From a checkpoint of a small transformer trained on Wikipedia: width 128, 99M tokens.
Each number is 500 + 25 x the weight over its row's rms, rounded and kept within 0 to 999. Layers, rows and columns count from 0. Numbers have three digits each. The size before them is the row's rms in percent of the matrix's.

# layer 8 attention output (transposed), 192x128, rms 0.0941, rows 140-191, columns 32-63
095:510577456513500493491485544516485546530490515504498501517482539499475506542466498579464462452474
115:565528455496568496461459520518486523501492532529536523509450478541514535531538489497485499505491
097:463503523547508508457499529460492500481507474491469475541507474515542510504539528526535473498491
102:530512482498472497492521513456511535507496475474497483496475485524501492490439509512514496478502
091:526510505519468511498509484488512520476477528525492509482489483494514508509445513490513445560562
091:504496520514556460465486505516478503486515460498493512494501551505469474496534475509507535533477
100:465473455506480471495575506463471543470521474452494521467495462502494493522492545507503461473529
112:505490524513510488515505504512515463497489493453483452483521518507500536492498498518532462557457
100:482488527490517498508488527524523436521532511496574539510482470536450506483490512428484532523494
125:547496525476502479482497498527494510504514503508497495533471541503495467467558489547508508540533
106:467479526499520470485498490468497523523503509496468465474508495533511510502516511489509452469513
098:550502509499516502510459481505484522504501501457469468534512511493513516431517495473483492512481
101:506514455465520519501485481470498514500561502512527468534500450513517537508527500490505530483464
089:472505444540481526470520531484478509488552490508514518519524478475505501537544495523510432526505
102:524483493496455488515499515483506479504507524443529574522474467470460480499521500547504515467546
106:489474522502509426469497529471525506505529493522512502513526532499514469526556539519537479492542
106:496498534478500535501525501518509518513503482525467535508528478517500522499597433497456467505497
104:482515452534498481489493518538489492494514502480528484548509509521506480513485463483458512512485
099:422491528506460485513501495485553452512514525502446534508538529484503491520542525529488520485512
108:474464455552526485493512515527516511514491543548476483467491524482502501492494482532515521537515
096:530509511507481506527475493463457519468509505496510494506508510509554505517529483505507474494474
091:530480496503524505510527516523481502515458516513511491505497449499494495519520492485460458521507
097:496509475492481556477445510472487487502492508467495492533507470507495493467514530469489525432486
083:515476525509505503499512450464504494488450511552484539504498538476500500462492535536523507458512
119:525496464511490479514514448464504483508468457507538507500497524493549507500496509528505511483461
098:526477499456498498494513533515496554504525490458495492536503474497497506501490495506489514512460
090:490484454513559507481517510521509471514471488509510450550531520469508508504546485505488483463502
089:497541514490491493508529466519530519495544474506472517468515507495505485512445495499511512470539
096:494468487513486495520527498501481469472506543508527479460499461504498491511505512514500479479544
081:534535541568462519524530505472504513480480479489515529495472493520522495477527546478498461524490
092:473494507496500492524500437493477483478469495441491541534494541487476512492499491499553518524468
098:492452480489501524475474545509501514541474521493434493509481524459504474488529515524553500487480
101:480500498519514468508470453504470463510522525468522487525491491495528523533526479499488493523504
093:495500492539488479462490490452507480459523520460532510471434502492467491470533525525509466514528
091:491538510496508486467528547488504473522467459479456496473497541514510534488447519492462500490521
085:451478506524530473513517506481512563482496480513528505474518502505452524524529456523516533544480
100:510519487501454482471451499543491452506447504487486415483485487524556502520500491510486460496471
090:479498512473480507466482529493499464477520535549451463485523445480503485453523532499513503486534
091:484505444501492479504497494441492499493478506507543502512512502462507492498500473521444466446506
089:500510518473465475517491522458503534493502511505517472499462510541518504464503489510498532525521
094:509517512520489514526495497493534502526529556509491494540528502482512475477530490502511516497489
085:510480529509515447473524491486503516477485517456539480541519485500488493539442494500522569462498
104:508511482514561561460463495510479449494528515528444548523558478541509480503462464507493487535482
091:513496530485471479521515520457516499483495510492537529454486496547486513553454497473472489530517
090:483517483470510569485467517501504477477464488503471493506519550513520516516519553511498503461452
089:520481516489536496486521516543493514507485459483498540553478468512482475524509478443503496500492
097:505470517475501493484520496520505494499497475503476513462546532479491478493495448498514509477428
084:484522502529520511484512515505488489538490483446492458511495475537523502503500505508436472518507
089:482466483488469477530516499514485460488543521512533512527485518540534477486497490521457483487509
091:502506466493528494461435489555520501507464494495518513494462510493474485512470516466510488499534
092:498520483500480485493498483492412539534529500468550503488480486498493515534507491480528536516517
099:495498487483516544508488465504487494528527491562471485445454460519509477440538504507523482530521
# layer 8 attention value, 192x128, rms 0.125, rows 141-191, columns 32-63
122:525507513479472512506494543504508506475458521538478485493482516500510460479494477506500492514491
100:514496504478482506465500518538487515512509525510491501524512514492499482485480554532506473494460
101:487503497549476478482483498502469525473523513463496507507517466475476503455507520497536522501503
098:498486491504526528533529487462479500498485510552509508439497540501514479470518492474534534510478
096:472537521476476511477496521480539524524511527536483456563524494527510554532502451514526504457490
100:522509493551443480457495456549532494490504494478494504556467533496492484454518481483504538511500
108:507516497493496525477469472483465473495531498549461435475520535481505557515479465473519471535516
105:481503502461451502564500461528495507475505526457543489513486493469484488556501496472476547534510
121:528484514529485512434508510514429501502505526508521524522465489546514570484528470525485493493518
109:522530496533497513466489463549496512485514471537487521487484491513503496467478530491507479473456
116:506508486480438504498504484490466492471491481524512434527470502495489521470507488515499494559473
118:495472505503484475498524478551552501488509545490459480530497529477490476521491511505519488463500
098:497510488511456515458518547524544485517487504519470474506446500496488488482519528526464535494477
106:518460485511524510490516466452506485494494503500558496491506482493487499532529457504491497505516
111:489519502451477517552509503550545503517499474526493517537466503511487513525521494499499524500521
105:498516500467558471491503516532507495501522484478500471466477522499519477505502536492517512513504
111:486488511538415506527494519469468502528486508457513486445525509471487485477465463553497536493487
103:512511490496490508486494478538513472518497408486520550546506498511500510506493508499454499509508
108:540488497529540495493465541439489491500502513561477512508485516515511486487458481538487480541498
099:455514493456539508506526576489491529551508476460489546433497501498469489507533489504501488476538
086:489503489440465515527480496513527478515494541480490460519464484494506483465519485481519482456491
089:499482522459539485531495487476452504487493469518465478542507500526468512504504487484489488485498
097:439466494532478463535512491478472503500527491511528474472500510546457519506528535500487548513493
116:550486479532567534478501521487486479493531479462533495511506525479519489482482502467497525485509
084:561503488510450480488523507544510509515506531508495480495509491474477469481508485483464480494505
088:514487490486516498489518539481497515496498466495471477587535501468468513480455514503540517495520
094:468496478480527504516516495513505497530503524507501504492534471504503491520509517543512497504501
095:527478488432485516468504512486490479520517483508502495547541511507500506504515516523484501534542
089:500497499504520483492448458493525516528546519472504485530540462472504536468497485467482475488519
083:497518514520515482461489467454460519513508518478482501463554547492506502486491501524514466531449
091:484496508496473480500498474524469509517500486576502507497518485460464463497477490539512527514528
089:489474497453499493513544517523525506488517481473473525502486542543508491518521468508505419459514
089:491520517519553495461507466471498507506476483456511537511534487519525512539505463482536468499510
086:512477532561468514513497507457524504542487534524555505503491513512537481515512518510494499499496
079:474495470459510491455485545526542502493518461502551488479490517486515527498487519485500503486515
092:520492498473584507542474504453524484515520500521517513478507478449470514470503539506492470515526
091:533435510504426491493513494525498476479476523536507483485497510494456504521494453530533515489489
094:508475483512495491481510538508484498498512510514496523548494502440508523527521562543516502522494
089:481534501499501493473509536494460501485504503515497519493517490484495528528553523515533495459526
097:541494519539538486442493467516491502496516498564517455531523445513497504457477529493516536498543
082:488530486503538496450508516481490494526519466541474485501514510501495514498505507497476508475471
104:512500506543409486560516492514549499501491473497530478473496489501505495477501504533490512499491
086:485542509495517494471507515469560507508493502508527489502493489518495457490525498518530539455502
080:504516493503481486542517458465499511490547434485477514508516514472440482441546499506480474514507
084:470503508500468525485464447506479483510492523508507490529467484502486518512457513486493489489502
090:537496512531512495492506484516474494511539475487511468486490463495485552494490490458470490530502
114:526496474503530518494520496497470492488524527529497492497476500479530501481472461466512498537524
084:505495484505464489482528513504523478507514537472535492534543452493463506521518506490515480460498
099:526565477494460502550502464450486484514512505438503491493518505525509524512486546490471504543480
092:531539521462523506488500497500515487481468483528492512438546488519491502522521495497484507502503
100:544519500479476479526508509469500504522507504521537462542490502498487496501500464515510508547477
# layer 8 attention query, 192x128, rms 0.127, rows 160-191, columns 32-63
090:537517497528469530496536478493554506493451501484485514489517494531500479511477451494496442534496
094:514496484481462516549504476483484477484483529524558477531499510518505536511491440483491530478520
097:443500487530545482480482466498508483503483494455478493455502479503487511523507567470496492506455
102:497528509542466513499479468506494512495467518511518480467515479501505453489489488499494507455509
096:482488471514522476461474496537511519481562480481492523529529503464528466481465566502504493529518
083:524492502460525513483521524510536517510509505471464510506486483475555506488483526543492475493450
091:521477501499518536528505456496517510476523542550522469498493496483540523513489466547493523462497
104:517516498481511454536468493480486482481485459478485512489507498497504524494510493517485487518443
100:483477527490496486500502499454482485506504489499534471551491475530476498494488524447505492524464
106:523497533479504508514519475445527497522490515470485512506514480498489510502527503495498546536512
103:528486508456509520442525534495445505485491492523499536507477488500499483461510495511462503511507
106:529491495478489508517474467465484496547513486473494527519532509481502510450498501547510474471504
106:514487501544598515544479464507537501501537496520515489493554501474510495487501500433480485481548
102:496505539504512484449490495489503505529500507505553504478499542506504495523509455499492497517479
101:472496487537477493468550457497510517435494473467484474526504533453512511521512537493518492436484
098:472508507513506527497497490438531454459499548495545475543508488502478476536508502515487480483502
113:529477509492518501524475502535487490505545420501539496508502493463538504495496525516481500517546
111:541468519497472490445518528454515480500505529488510483508491468501488488490507504473497500490465
106:517492457524472490548532466510484505493508482463500505520494485521446495540481520476495468502513
110:528512471520489501556478497523514506486452480506555478486460486522522506492518528528488524462518
099:509598544528462490525519476491478511486513501474490532511429494524460480516470528509511488500484
103:504519529531468512520485525524471495534478496534486487514476506499468493529497485538476508479521
098:525510501495499509510552503491490495513481490450472453464455503548496484518482509515511488525463
107:513456527514512505495496542457513486502493523494482520514502455457558565522478464486507503499502
112:497496499449442507481478541498499486499504481507483503521489511507508515551465550487528513465522
106:509509505579506518513513493535506454500511468483487465527517521484511503528485526541494478525518
110:492477503586487547512486495498440489573501515509509498539497482489509490509497505483502490488463
105:454467511477480487512502487456502502498530501503452478478470503472541506539521476534484487540488
105:524484507521524493477477488492496487492495483526482477555498477483528499489499516483520545516483
103:521524501508459488546478499512462494511501504507451529474503476496462487510492506460473506471497
102:495500537451541497490519498504543516504468478514476473509479530542464473476541524485497525469509
105:522521511535520475473523496511498509487498512448500491511519493467471486488497523490524505529506
# layer 8 attention key, 192x128, rms 0.131, rows 160-191, columns 32-63
088:482480519463505504482483536506440489483524508517457510518494507507520518523540462535520513508526
098:485477505535553526510511504482479541493549496515537501477499561509469508509501517491471546485532
159:527484538521507513544519508485484553481518506534518474493475526486498483496499504505501484487535
098:511561485456507504509533548492501531501544479500456513541471517539516524504509531514529458469444
098:508494527459475465539476469491483495497431509493518484504507534518486529510530504518488515498512
126:478507503496506458475467524522513470494510472467509517513509452493498455497518510482523524537487
117:547477567508480506517519520488490559482529492515514495486495543497539498510488497508521456482489
099:525478527509489501538503483520504492512551485477500495468479532447480496542505465517494514499497
102:488488503530481524513515504477514482471482490488489535521509484480528499521468491543479526530517
100:451493443514504470494459487566509472531530497528491476517477518482489493488486463502532514504505
093:514522553473488525492515489481512485431486465490477501525529495525497516517449506483474500443503
104:457524521514528515522501476524486551497483498484508528464468535496488491507514457519471440499491
097:481500473484518476496532531512534530553490480499495514485513503487535509496495497459521518508494
100:458497487476507483494492533527515478555486517517504509493555512499508548501534457496467513497521
097:479492494549496488474458514487512497507504498517495519527498485488486497481461494517513473535556
096:510508486500496496508539489506530443492458499518499472543509480469512481480486525468475502571489
108:457472513501526498534504522483500485481487524515515491492472510492517548488496489486513531533523
103:500513465484467522474519521531507463538510494504511483507473507537494546508526491467494506516501
101:486483503529459477512503500479478500504458502528497533493466497470446483456497493464507517481465
098:485505536473487466487486508510489442511486523485485477492504494515502502513468473489529475493435
093:513463496497464508490481530447490516450497496500512498502540519488507525484486463518483482541508
099:503486502476510478465495501504449517526521527501498525488503546498473530496470461511522499566462
095:517489527476503559498501481509529474505458531540494523509542453529523483520461528456519471524539
103:505539448514510497553505476498490455446467499487482516492534503509508451481501494517510523502494
105:477497510518499499483466494446493493509496555516493477513494484527513591495482494524469487502493
098:469507469448517486539514503486474511465534500489541499485510494511528520471477481505524523510527
098:495532475444493491497494496537497466496477492505491483511506498522494502483531505491489489479524
102:492548511556498506486467503470500476491480477455490489521536532466540482497511463487517512498536
103:484491472537483500473574484523470499502513529499500458498506438488514492518501487532498474472505
100:514513463499513512533475449523528490509483551489546508528510511533512502460515486561509496446473
097:516497480515501518528548487555477490464510464478504483457505496520558517495477499492485490497452
099:499445502467489514474478526518542519477490505537489504546499502489539474431518495523511502471472
# layer 8 MLP up, 448x128, rms 0.14, rows 0-121, columns 32-63
109:488496439513498511497485513513466495506523533481546509556483512497489494534467498515434518513465
103:517467500518516486495509544504483491546504466491477507494459486425493497545496477506503502496471
102:473531541484499523538503499444505489527531478475552459504500505472537513467499475480494466502522
100:451507514507466502536485535501497515516483492490514467470482490498524498516480526531509512493527
090:526515496528468470454491461480516507472531469509485513442440450486478506478534499541519507521524
111:468555514476494512523525472504509516500538497503509527489489488412505491535499500516524508499490
082:503535469537494453503501547482486543486537473504533421486524535509476505534484480497481514544491
086:519518530505477507464539512481497534512493515524555514486507454513527489529511550528494467514474
095:471507531496493494518501445482506528513490534519511489488536516524493470519522470524490453495506
099:505460493521481497509506509470494515505530457484476531502502517508505505523480503525483487437470
096:485496514504447469564534454505488511506489517528494516486449443512472511515444501475485444521490
097:505469464512489541504516455531498523497487529477497492506475503492523497505498533526530530496482
097:465495495471517512512485486515507497495488476476535523486501519529537514535469565470511454490503
103:489480517504473523501451480510456492513483463514518537509476521504517490486458516499511496523486
098:475461499501478455506504514458508494490517489537514546499509538524490507558507473476484511503509
111:489532479487541489488528510534515550522521449528481521523524524477477492484472504481462499507492
100:539488484478539510498495481510493511512510475543494498505502469475493464534518503518526466547494
104:520477530485528497496498520519497501500482521459505535489495513516485517471474471489466478503533
080:486529547528502532522499464455488514473503518481478482451494480518501505518449530553542528483494
099:520450508498512490459510508518497515508460492490503503525493499495495536465462456514482477485523
106:512495498521559526517461503500476489542512489519507489493542508526473479478488549517494510503546
106:500522492515495501526537453451482486476507501493508541519497524514507496497488481538486464489484
098:537511550484496509475554505476534525517484489517490489500508479495490517546496483488512498457468
103:534470515505521533499478461537532572472488473508523529542504464497512535535491523520536519489498
096:514515521505465518465524543523424508512479519455520475504485471503472527502506497503535499510572
091:511491547479503464465532442501483535484500468519486469518498502504520460543520494487508489462498
105:465539502513532509496512474479473533478476496508480492477453543512504557495473524465504511524487
107:547525500542541493497530501533526534511491446487499519472470513491483500549489549523473488526509
101:467477525488488467520490516481480502461518467499476535518534514483473498518476500480461498503511
099:486491490507496482524470521500508497497492510504484483487483552480513547488504462461492501511512
099:515503540504500540524454459467466550460528472470511501505506524519486481478535465512483518477510
092:473445500502499481467527518497519505542488503521502462465532552452488540477519492520482521533514
086:519469489511526474512503486507490472482482544492466488487529544503473465498474479497480538475537
101:506544498521503511501518506448475496498514483484498501486494519497433468514509499517556482481493
103:485475498486495503497565478454493520566517503498491506503508494496491505544494468487532486538520
093:506481504492492516528489525513468503491524485452487530509499495500417526517478508475521477506509
097:518481519509482494510517483524479508520594515478529507510493512523505529523510525497483496434448
103:487488512489485534533444484476477501505463503499505492475462491539547522518462482523506524461557
093:496442515502461526495488518501482506516470528530527509492500483486504486534501478512478466487517
097:521511510482509511493476489490487494513464495518518496465411459432489538532458558527533511473488
117:481481521466514513531521505517475541510472519474479477568490464511520489557503499485460495564488
091:490491481502527509523548453458463525465489506509511537474499504516516484519522465511537498481498
108:476511499455482483489512516509479513517520502516556490470513502527512503472505485556487485473493
088:468500510504503493495486507454512508450485535578516502498501467468493527495523521540465444546494
089:506524529518483505514510515496472480509557510476481504498528448543511479516495459533515492521505
093:520483473512505517496552536464500474506525511528468521466495490515422492508480484554517413515475
101:435494501519494492508450500470484489508494471532504500459495478521506529534506487507460508436515
102:491469542565487507517470490452508521488484506512537470469484539512501538475489482521446498502505
106:456442483486465508495511521464490497507514486509486519451483542490467511484491495482516516496471
088:501467478555523469510481500512538525483510482522519532476481517519506495469487495488470493487573
098:482458506539463521518543498514541470472529478521484486517515501539485507500506508528513492513465
110:542496499512476521510483516472501472504473478500518474463486542541483518482479522498476474493504
100:519495529576498516524482492508493503527508569507502499501523477510451493483496529500528507482486
106:475479521525485477496493507480505498436530508522509511512432490457525461507498522504533496464484
113:483515488513485528514477507502471527527473496472499506514475479481484499504485503537517497519524
107:488451484498514515492527486532449516489521467514463554486531495496544498529506508520508471547492
099:472524483479467547507479484479492515512506515496481449501505513497498531483528533542490485492514
106:510519517500465509506494480491469520501507527439508503533531551502503519479505503554494512516516
097:505522526469529493482470498509509556479534501521522542535517473483513529561471468505564466555480
111:532439551496532530517475468487440502525522479486500499493499511508500467501500500505455501454496
096:504500485486499502490501506458490524494535497469474506469499472506481500493499488484450468498531
100:532496470473485493501503489519504465481484506479486495490486526547529480505475516555495496527490
107:482509532480469508533500513425533495504487514500550492476478485480494521533486535466479514446498
095:535492474464552509520502513489468533487480551497512474495537480471513516524519497458510485474456
099:496489531482468479504496473499458502471513509497514520468493511475470454472506499486545522471531
091:490515483541541533581565504496486550487486556548494512513499494510515454531508541478478496489510
093:506469502531471483507498509520504527470493547472507521506507521486457542431506524518488495488510
103:481481534505502554512491542476518503517478476519541471492541509543525504483498499581523499506494
103:508543505502480514471491504477438502485483503503552468515515495510493529512535507551483484484557
103:481428496537439510497518454512455541475534503474516556487498470507537505513494506505496485477469
103:484465526509460508534512516463467521498481528482487502526503499448499520501494513469509496511473
090:480497513541510488520458505501495491481508484533534511518535477523506511526497508477521517494530
093:515481538495464507500485516463516469484505483500489504548474497500504540470485482534487481540483
100:446523544507507505487499531539554518487495480534509481485506536510495556500496484547523511493504
096:489523503484534508491464544495510470510465502469488489494485507474508510476483525514483501516518
094:527513518522495484532518465472524531494496499516458490464495575528527497535531528492534499513533
108:537501465522502522482481489502512544483463485436499502527504501489502509506503448534490459488464
095:484483487510515510496489478514524501509491509491500466497485525526558527517500497546515542489505
088:433503549451504510537501472506541524519498494479546485497505510515512505537476538512523496506484
108:467549511529518472487503509504519467532509524497547485512462464455487481486512533528464477498500
102:483515505561442516485455487474494502490508486492513484512457485496474521496497538517495516526544
098:491502506472510529487531503475512505498510516521490467515436500521507525539514500495508511512460
102:468495526486465512483530508502512513469474523508483501510519480490514508506519503488492482434500
102:559480546495501525467531436484530523501503493507522454546522523512492502464525488543513448497494
094:508528523505508508532527482475453480478504506523506413504502433513509533467452512481449479548488
099:482473515491516530524518503456494503532509497484474460468524469522483513511506506482486492515509
087:495504541473508544478539531489499509509535507519515502510506506478529465492486517533493519491503
103:515488550516527520469485485464480512511512471529505486482513465518502499526480495506494446523510
106:483469527504497483474491492473497490463546506491541467540457524517497542490541505527469489479522
106:495526488500495525501490453511539510510520494454500465488448551474509555500487513514468490498500
107:525530560524500487547480526494499514501494498459551528501524501476498468514486486478471486531534
098:536488535497465491484519471517519519502551489477510481496442470488505504489490519498514504509549
106:500509503479462476557525494505535476478535519493465533531476519467450492501512500518469485449512
096:488442496524526518502515480472525489464523506511527512493519487503453502513542462494475544544533
101:490502489505515531534538497515524481490496497516481472539532545537509489498511526511515489539455
103:469524517552494493488508493525529501550515462447511483507485557500499526536473510497502496530476
105:443495493508476498502476468505499486481508529522497495512526582493464487530472490556479495499492
099:524476489498505508504508543484527504499528485512484521496465511455517537523478497476501515512506
095:496480526519520474520508490512522514476510505530457506482512518499517496494490493499538501455496
098:469494516510510506502546504480494489526509503537491503493477501490506556480480511496493512493509
098:480505515491485486500527500503477470540528496505518508498468506501520481477526480549495477523502
097:518507470518504506514525463497483495503511506486476491483519520448483478496456478493499483477500
107:502501499483432526477506488474425493479463477493546502533466502453492499499460471499479513520517
087:503497517550484480541493487493469473500488492499490479460479483484485531497517507509506474510498
093:515478544481508502488532522486458497492497493527482494541459525456537530513509495544503507522530
107:476484499559454533501502507472475508490529496512560497490506500504501540478503528523465483462511
109:513502511513526477491512492496451510530533514485488496500510496507504514507536466453508528473495
110:504481488523529502500485455484495545502513510466458564433485520479497492554448527491493505518513
098:484447532510520488451476479481464535496495508492508528536514516537443521485488520486481493492537
092:490543465519490491522502464505521501430486506491513505457471452508492484494498499515499516452538
112:512505488475498565506535464483503474487505492512502520485509555522527496535475482455476520515510
109:476526567518511484500541495505551522497458479478524498502548502508485480508458507525503514459535
111:481531480503501518469517528492525480475531450501505549535503512466490540502534502514454525500494
097:525545513509503547514532531508492506465466516451521469470545507521474493482530491486474522483525
099:475522485510490488509533514517499552521499544512490521515493577508493544530507516515532499477527
108:497529534531508482470504475505512532474502513467509517475432504483500557511504503484506513519510
091:563488522509525491500462477483507509494501486484516505496500520520523488493532495526493487465509
112:473494486479529496496512524532460547513501480467476519461496486500484465483451471520495512484532
107:503547497510531535544507524486487543506438543478491479479512511519503540500472527519490514524521
103:497500525528516471489480519527493516468532517493511473510507496512492523541479458497509545480513
101:500453545502549526489479510517500472514477469529499511520487480523503527538483509548506463492548
093:498467498506497513495513527503513479500508539508489462474473506525484457511419492506458462447523
# layer 8 MLP down (transposed), 448x128, rms 0.277, rows 0-121, columns 32-63
112:493500486468491488515505528496475498525507477511488523502539470490501521513508477491510542519519
091:501496511509542535509549511455499473478503511477497528503501477503538500508517459463503461483512
104:491523483458538496528502470506502508494466498480503468492482520486450502532489496519509493488512
092:469494477471473504500492502502513502502501494468524524467494497490437508449497506481500496477534
095:480524446516468498496499516482571543498496496460505504508500529492518486460560531483438510534544
115:512505493466472489548524484490480469511449506493510492494508458496516488485520549521477488542498
084:506486486451514511483512489479473496522506486559498571496537463485467449491527546492478515525537
092:506495469513513470498489523504523473496511541505542523506502535495500520499524532530485454531494
088:466497472491519499535495531519499509489489493502474474498520521487528476476560488472502504500516
102:517497527480502482478497514475505464507492511474522501521519497513538444441486496491491478538530
096:523469509495520520491503471485477484468491492476562496512505484457496506484499497502492496483510
106:499490512481519499454458521522525499500487541547462536492467488475508496501492489511511525475485
103:533458515516467535567486510487507474472461529501476493512500465511513529493493506519490523495486
097:518516502483507492513523487523509529501473470502513520499474514480505471478484510528522520511552
099:475493519494508458513500504477535548519514507464499527472496480476494487503469482508511488485479
107:505504501541518528472496507527506479474519506513481529434530477486523480516480472453545477513511
090:479526534475490471520464496476510522505463519492544495489455553506461481483506506528505492479458
095:472488475512503509503485474546447495536514494512488503485496538458501479488506462512489523475517
087:519497530479489492461509513499476495482498512495536493510529520540538471465513493490484495547521
091:526465482482474468526466477479505506517483513533498498473563500446471533499533497498510510473489
110:516501504486486521548475498513421482517523489496494498491488503490529488454535533495542510503527
100:446492497519463498519551531465520479499532449494491522527485503499487518500528456545494504490469
098:498492489486511544549481555468502530540483487514523538522511486504523486501540478470485522505516
097:521465477508511504502496484511509518525537463460486485521532496511462521502482513464550502523494
095:519481499514503503504498463525467458486451504518553500497519535541476511535480485501535520475498
096:496510486499515481508483507526502493518515506492509488475508486502520491504509519496510488492489
115:547526479523466550458493474504493474495478463471503460515531499500513483493504499506477523497507
106:510532511500527497534489509501516501496510495499465525453525474497514524525524530499526482518499
100:510493489485482483513488488476513466472441469550486503457492502481502485507481491475480477540512
113:537466490476510482504490488541475471440467502505509488483505486494512511517509495511463505505497
090:533521521506498499543485487478470479485462503531530490531510504513488518488518491468455495487514
100:472478523522520501568521501473471571502481519518514508464513465498501524521505483468530505474503
097:546517459498488490499483484495477479466536503524539476521493500546501480475437479485584521485515
093:464498484486500533531470473522493513488496525507485500493492489468510472476523467500492495498505
096:494461484505499482487520537515522504473527498519520491505466558503502548477485521478518483453514
109:448508484486522475507494507472501516495515479546500485510503496508494511481497490479483480479507
102:466484489541497509474483479501453525519487517518488502491504500482485467509474466536458519493521
109:492468475529510519501544482519471493461479476459476513507512509472457514494543473543512565490503
103:517493512536503494524510455508487464438523526481504515519482499504515471538427500505521527495504
103:514455545502536470551449496488503476522507475511465543509479505520491549514513519528499458537475
106:465494520501518510525513495510481527501468491521487512514523445543466494552480461481466462518461
112:528509457493528463474479503474483476498477532523517470534494519538559543522496447517522527477457
103:517532492539468502475513527479457486543479518502515501429492481549486559461529492524518474481503
101:496482512510524485483501490451520481462519483501497502527520548472544438487516516485560517529510
093:483503456480453485520491470503501507515538584515500453500505477461494509534505519524540482513538
088:491502488460498491530475478432477503458491534418525478503537498534517504525494494534535502500489
099:539513494503501464522471518484453500436508494523513526506502482530531510526497484500496478500500
094:460485474529474470461481500498527515489456528484497521470473498501494522490487505497480491506505
097:450529461511489490507476530517504490555524489442492482425523519486457504468555508514492522500529
091:470503508493462527469488521515483451474498537521453481486485511467513548490519513491493454536550
091:530503473508524488511461486521503516556513506508503512509501503538522500518456473542542541507505
107:494520495491489504511473517450498518466536475488496474511499460551530478531511485508537508495510
095:505490469510497502504465504521501471515468502494472560486515485478467477439527465522490457454548
103:467492561524474463512513488502501532507472532485452501493531435523518480489484515478493481469510
109:514478549501494464494501440534484492540514490490470453446499478484479546509508514504527530505483
102:488519469456482541535502474550492504493482498501517488511455527528503504519509486485473513553514
092:497522515535518488479546469528470478503500504513484486469495517507473449481495548515508487507549
104:462502505483489485535496496464455478466501536482495487473507495511511503529497539480530478521493
092:478518505478504473504469492524509458477491515539475509464483479520495526518489492535498432473470
110:520454493516498506468520491507522479514516521522512493540521466534507495479498477500533500449471
097:524519501510484483476454505476521499510532513512529480503494510476488470487508497484507470546511
087:528481468516466522484490516511456538515511548503514486464470502501549482491496487531494503508513
105:508521545480520518474545499498534501450513483541497507527494496499512489484502521530443485530506
101:556506487489490494473487498496564465482533502529518490520542529527461501473477523461492521491515
099:493509487528533461534516538513504472527473454512488552542516509476504502512518510489491484511468
092:470499470517507499510472507522502516525512469465528528533512477564508505506508483511522537508474
093:476481495514498533494425511491491514497518478565477486528508496490480508503466469518478511486475
090:525492489464477506501512466481493494516481532493470459480498533491514493508527506496505454513505
099:500519501490480477447525510474536491470496478508523461505483451518485496486523502514506512469496
089:496480543446515470521493491505499528482506523481461548478519525550503505519516498493511497496510
103:487535489541456543494497507492535461470489485522493490544495533525513477469527522518529514519499
093:528510516510492516458444510521503481464491485517461489483505525482519471461475460513500548552475
088:441512534523491497482550539518509498480503497514478510506525500511507514487497501507481487446529
085:498515492506496473501525496489521466474492475518496488504498530488529512494547470443502492511497
107:492484546534476529464496532489519466474542463483486512531501507473499492465527491495492508524516
091:510563505474502453502499501532479514478493502498508492527509453521495533472552496491542471502503
122:528485507456516502526534488499527505535533494441522472524501476529514468458478517519463527510505
100:526477515486535491527499521528521496525502493491502529496477486545518511469501522514492501538483
084:493495493528512482493490465486475513535516546474526543492517505496490514487521510528481521480486
106:482506557477494496515504499508492484471497487503480484552517487463479495514486519503518509481479
103:505547515488470456459451483516474447517551522488491493533510473477515521463504500465507517473501
097:506521481462546503517560485493510474517505536496510453561527512475494463500503512527494486532518
113:494491537501509511491454493506460486487517506476511513518532547496500571506499502554586534490496
096:491494471503482514526518517476487515512479479481470455518503466525495487494471503458474481489554
093:533498534469501444486524493487476499528525518439482519467468485471481478485477474494535528519526
104:528529461494490519479532492528479494529495515513499484508512554484463499501479521486531510463512
096:510491473523536476505510487504515474486487494525482537524496486494496561499535517528510533486446
098:525493522508553516561508483514517497494478464539506495519500497476488505556518538534505521497503
108:477486488455523492508506469481462505483484537515511496511496482526527494514560493484530510522495
105:456547520463544478478470535529492486531459481513553498483497505488535489501484465551517465497464
106:467526520478539487498541568482488485496466497535507502484516518503495546509490474526478483524478
100:525472508491532485521502479503516513456503494499563487460510490493489535491420515471465480527437
083:484530526466512436514481472513520465489514482518437498491476471518477486520523482531480502508514
094:548519505531474516469517493492537477496518506468527503475483473520541484522490504488493504522504
097:500482440429494477505498528545503493506507499480527489497493534500484489501524504526515487514511
104:482480489480501460487514519511513502482484515489559465490497477501536460506516534482492509534494
102:480497481491527504484478481489503514535528492446522483487510464518452470512570542515507458510488
104:533468482505506558569494560499475507508510517459477481497496463464459442550551503489523512496510
094:506472454506528534483501513508483514483469456504509480484500513506465515511494536500502527480506
094:504499486561493490469520508522469476497496476470560461525503461498506500479480496534497455526490
099:498548491454492492543506535475469509516495498506445498513525507495504513541523490507480478526454
096:469504498502459491483517457500509550508504499500486522517475526510524510490486470487513511505526
104:480491503533452507488500502550491520552463474487497458513527553515512509543509498497521519503523
101:491503490498509515513494503493501499520470507464466516514464509516485470494550471491505547536483
087:515525483506490460508507485507494532534520469504498490542527522480504492479470491510448507446507
102:505479491545457517468475502562511461447524482514544545489529503507469537467503519514506451477488
119:518482485506509521474486484526494490474472456484471520492489540552484539480504474474477513484502
105:500472533503532494508555488507500533477533505451509523489461513443507492470484479515511500506478
107:494507525534485469461493524472515519508561492519555510511494494520453503495542513513479495529490
094:542487479475481526480533476499532512523499530531512473502532500500473493547508518523507485538505
115:508516452492474518468514492550540548519540504529499446451501519518512473530472516487451479472503
106:470510454492513522496486483512496499517500493504504535442558527512472522444510493465484531501531
114:517467515508518499510479490473516552490521459492510496496499458474519525533538494536522473517456
103:489476515495509480536478564521498491458520520461476512453520481482512542487533484491485533525516
102:516496468507506466494520508519477455523517514511511484500525530472528515476556482512503470494491
112:536527488483482508483541524466521482513562539504494524507507445509534498488510462484507506532511
090:512519484485473452482501493531476488463528508490551482554503505523498483508549492506509511482486
108:501453461503524529508508455485481518494498463514542538512499444536517478464486495506507497532490
111:478498460505488505521515504517493508497475526487469461477507522481465529518509527490492499516468
094:452492465484501450462472494439522504527503557476525541488521509506488523511483510513473500483499
097:507519517528539496486499499521493432539508488474492549494463461523471537506510508505486497466495
090:496536480515526508512433513515518485528498490481517499544489473507538528496463452450512531528460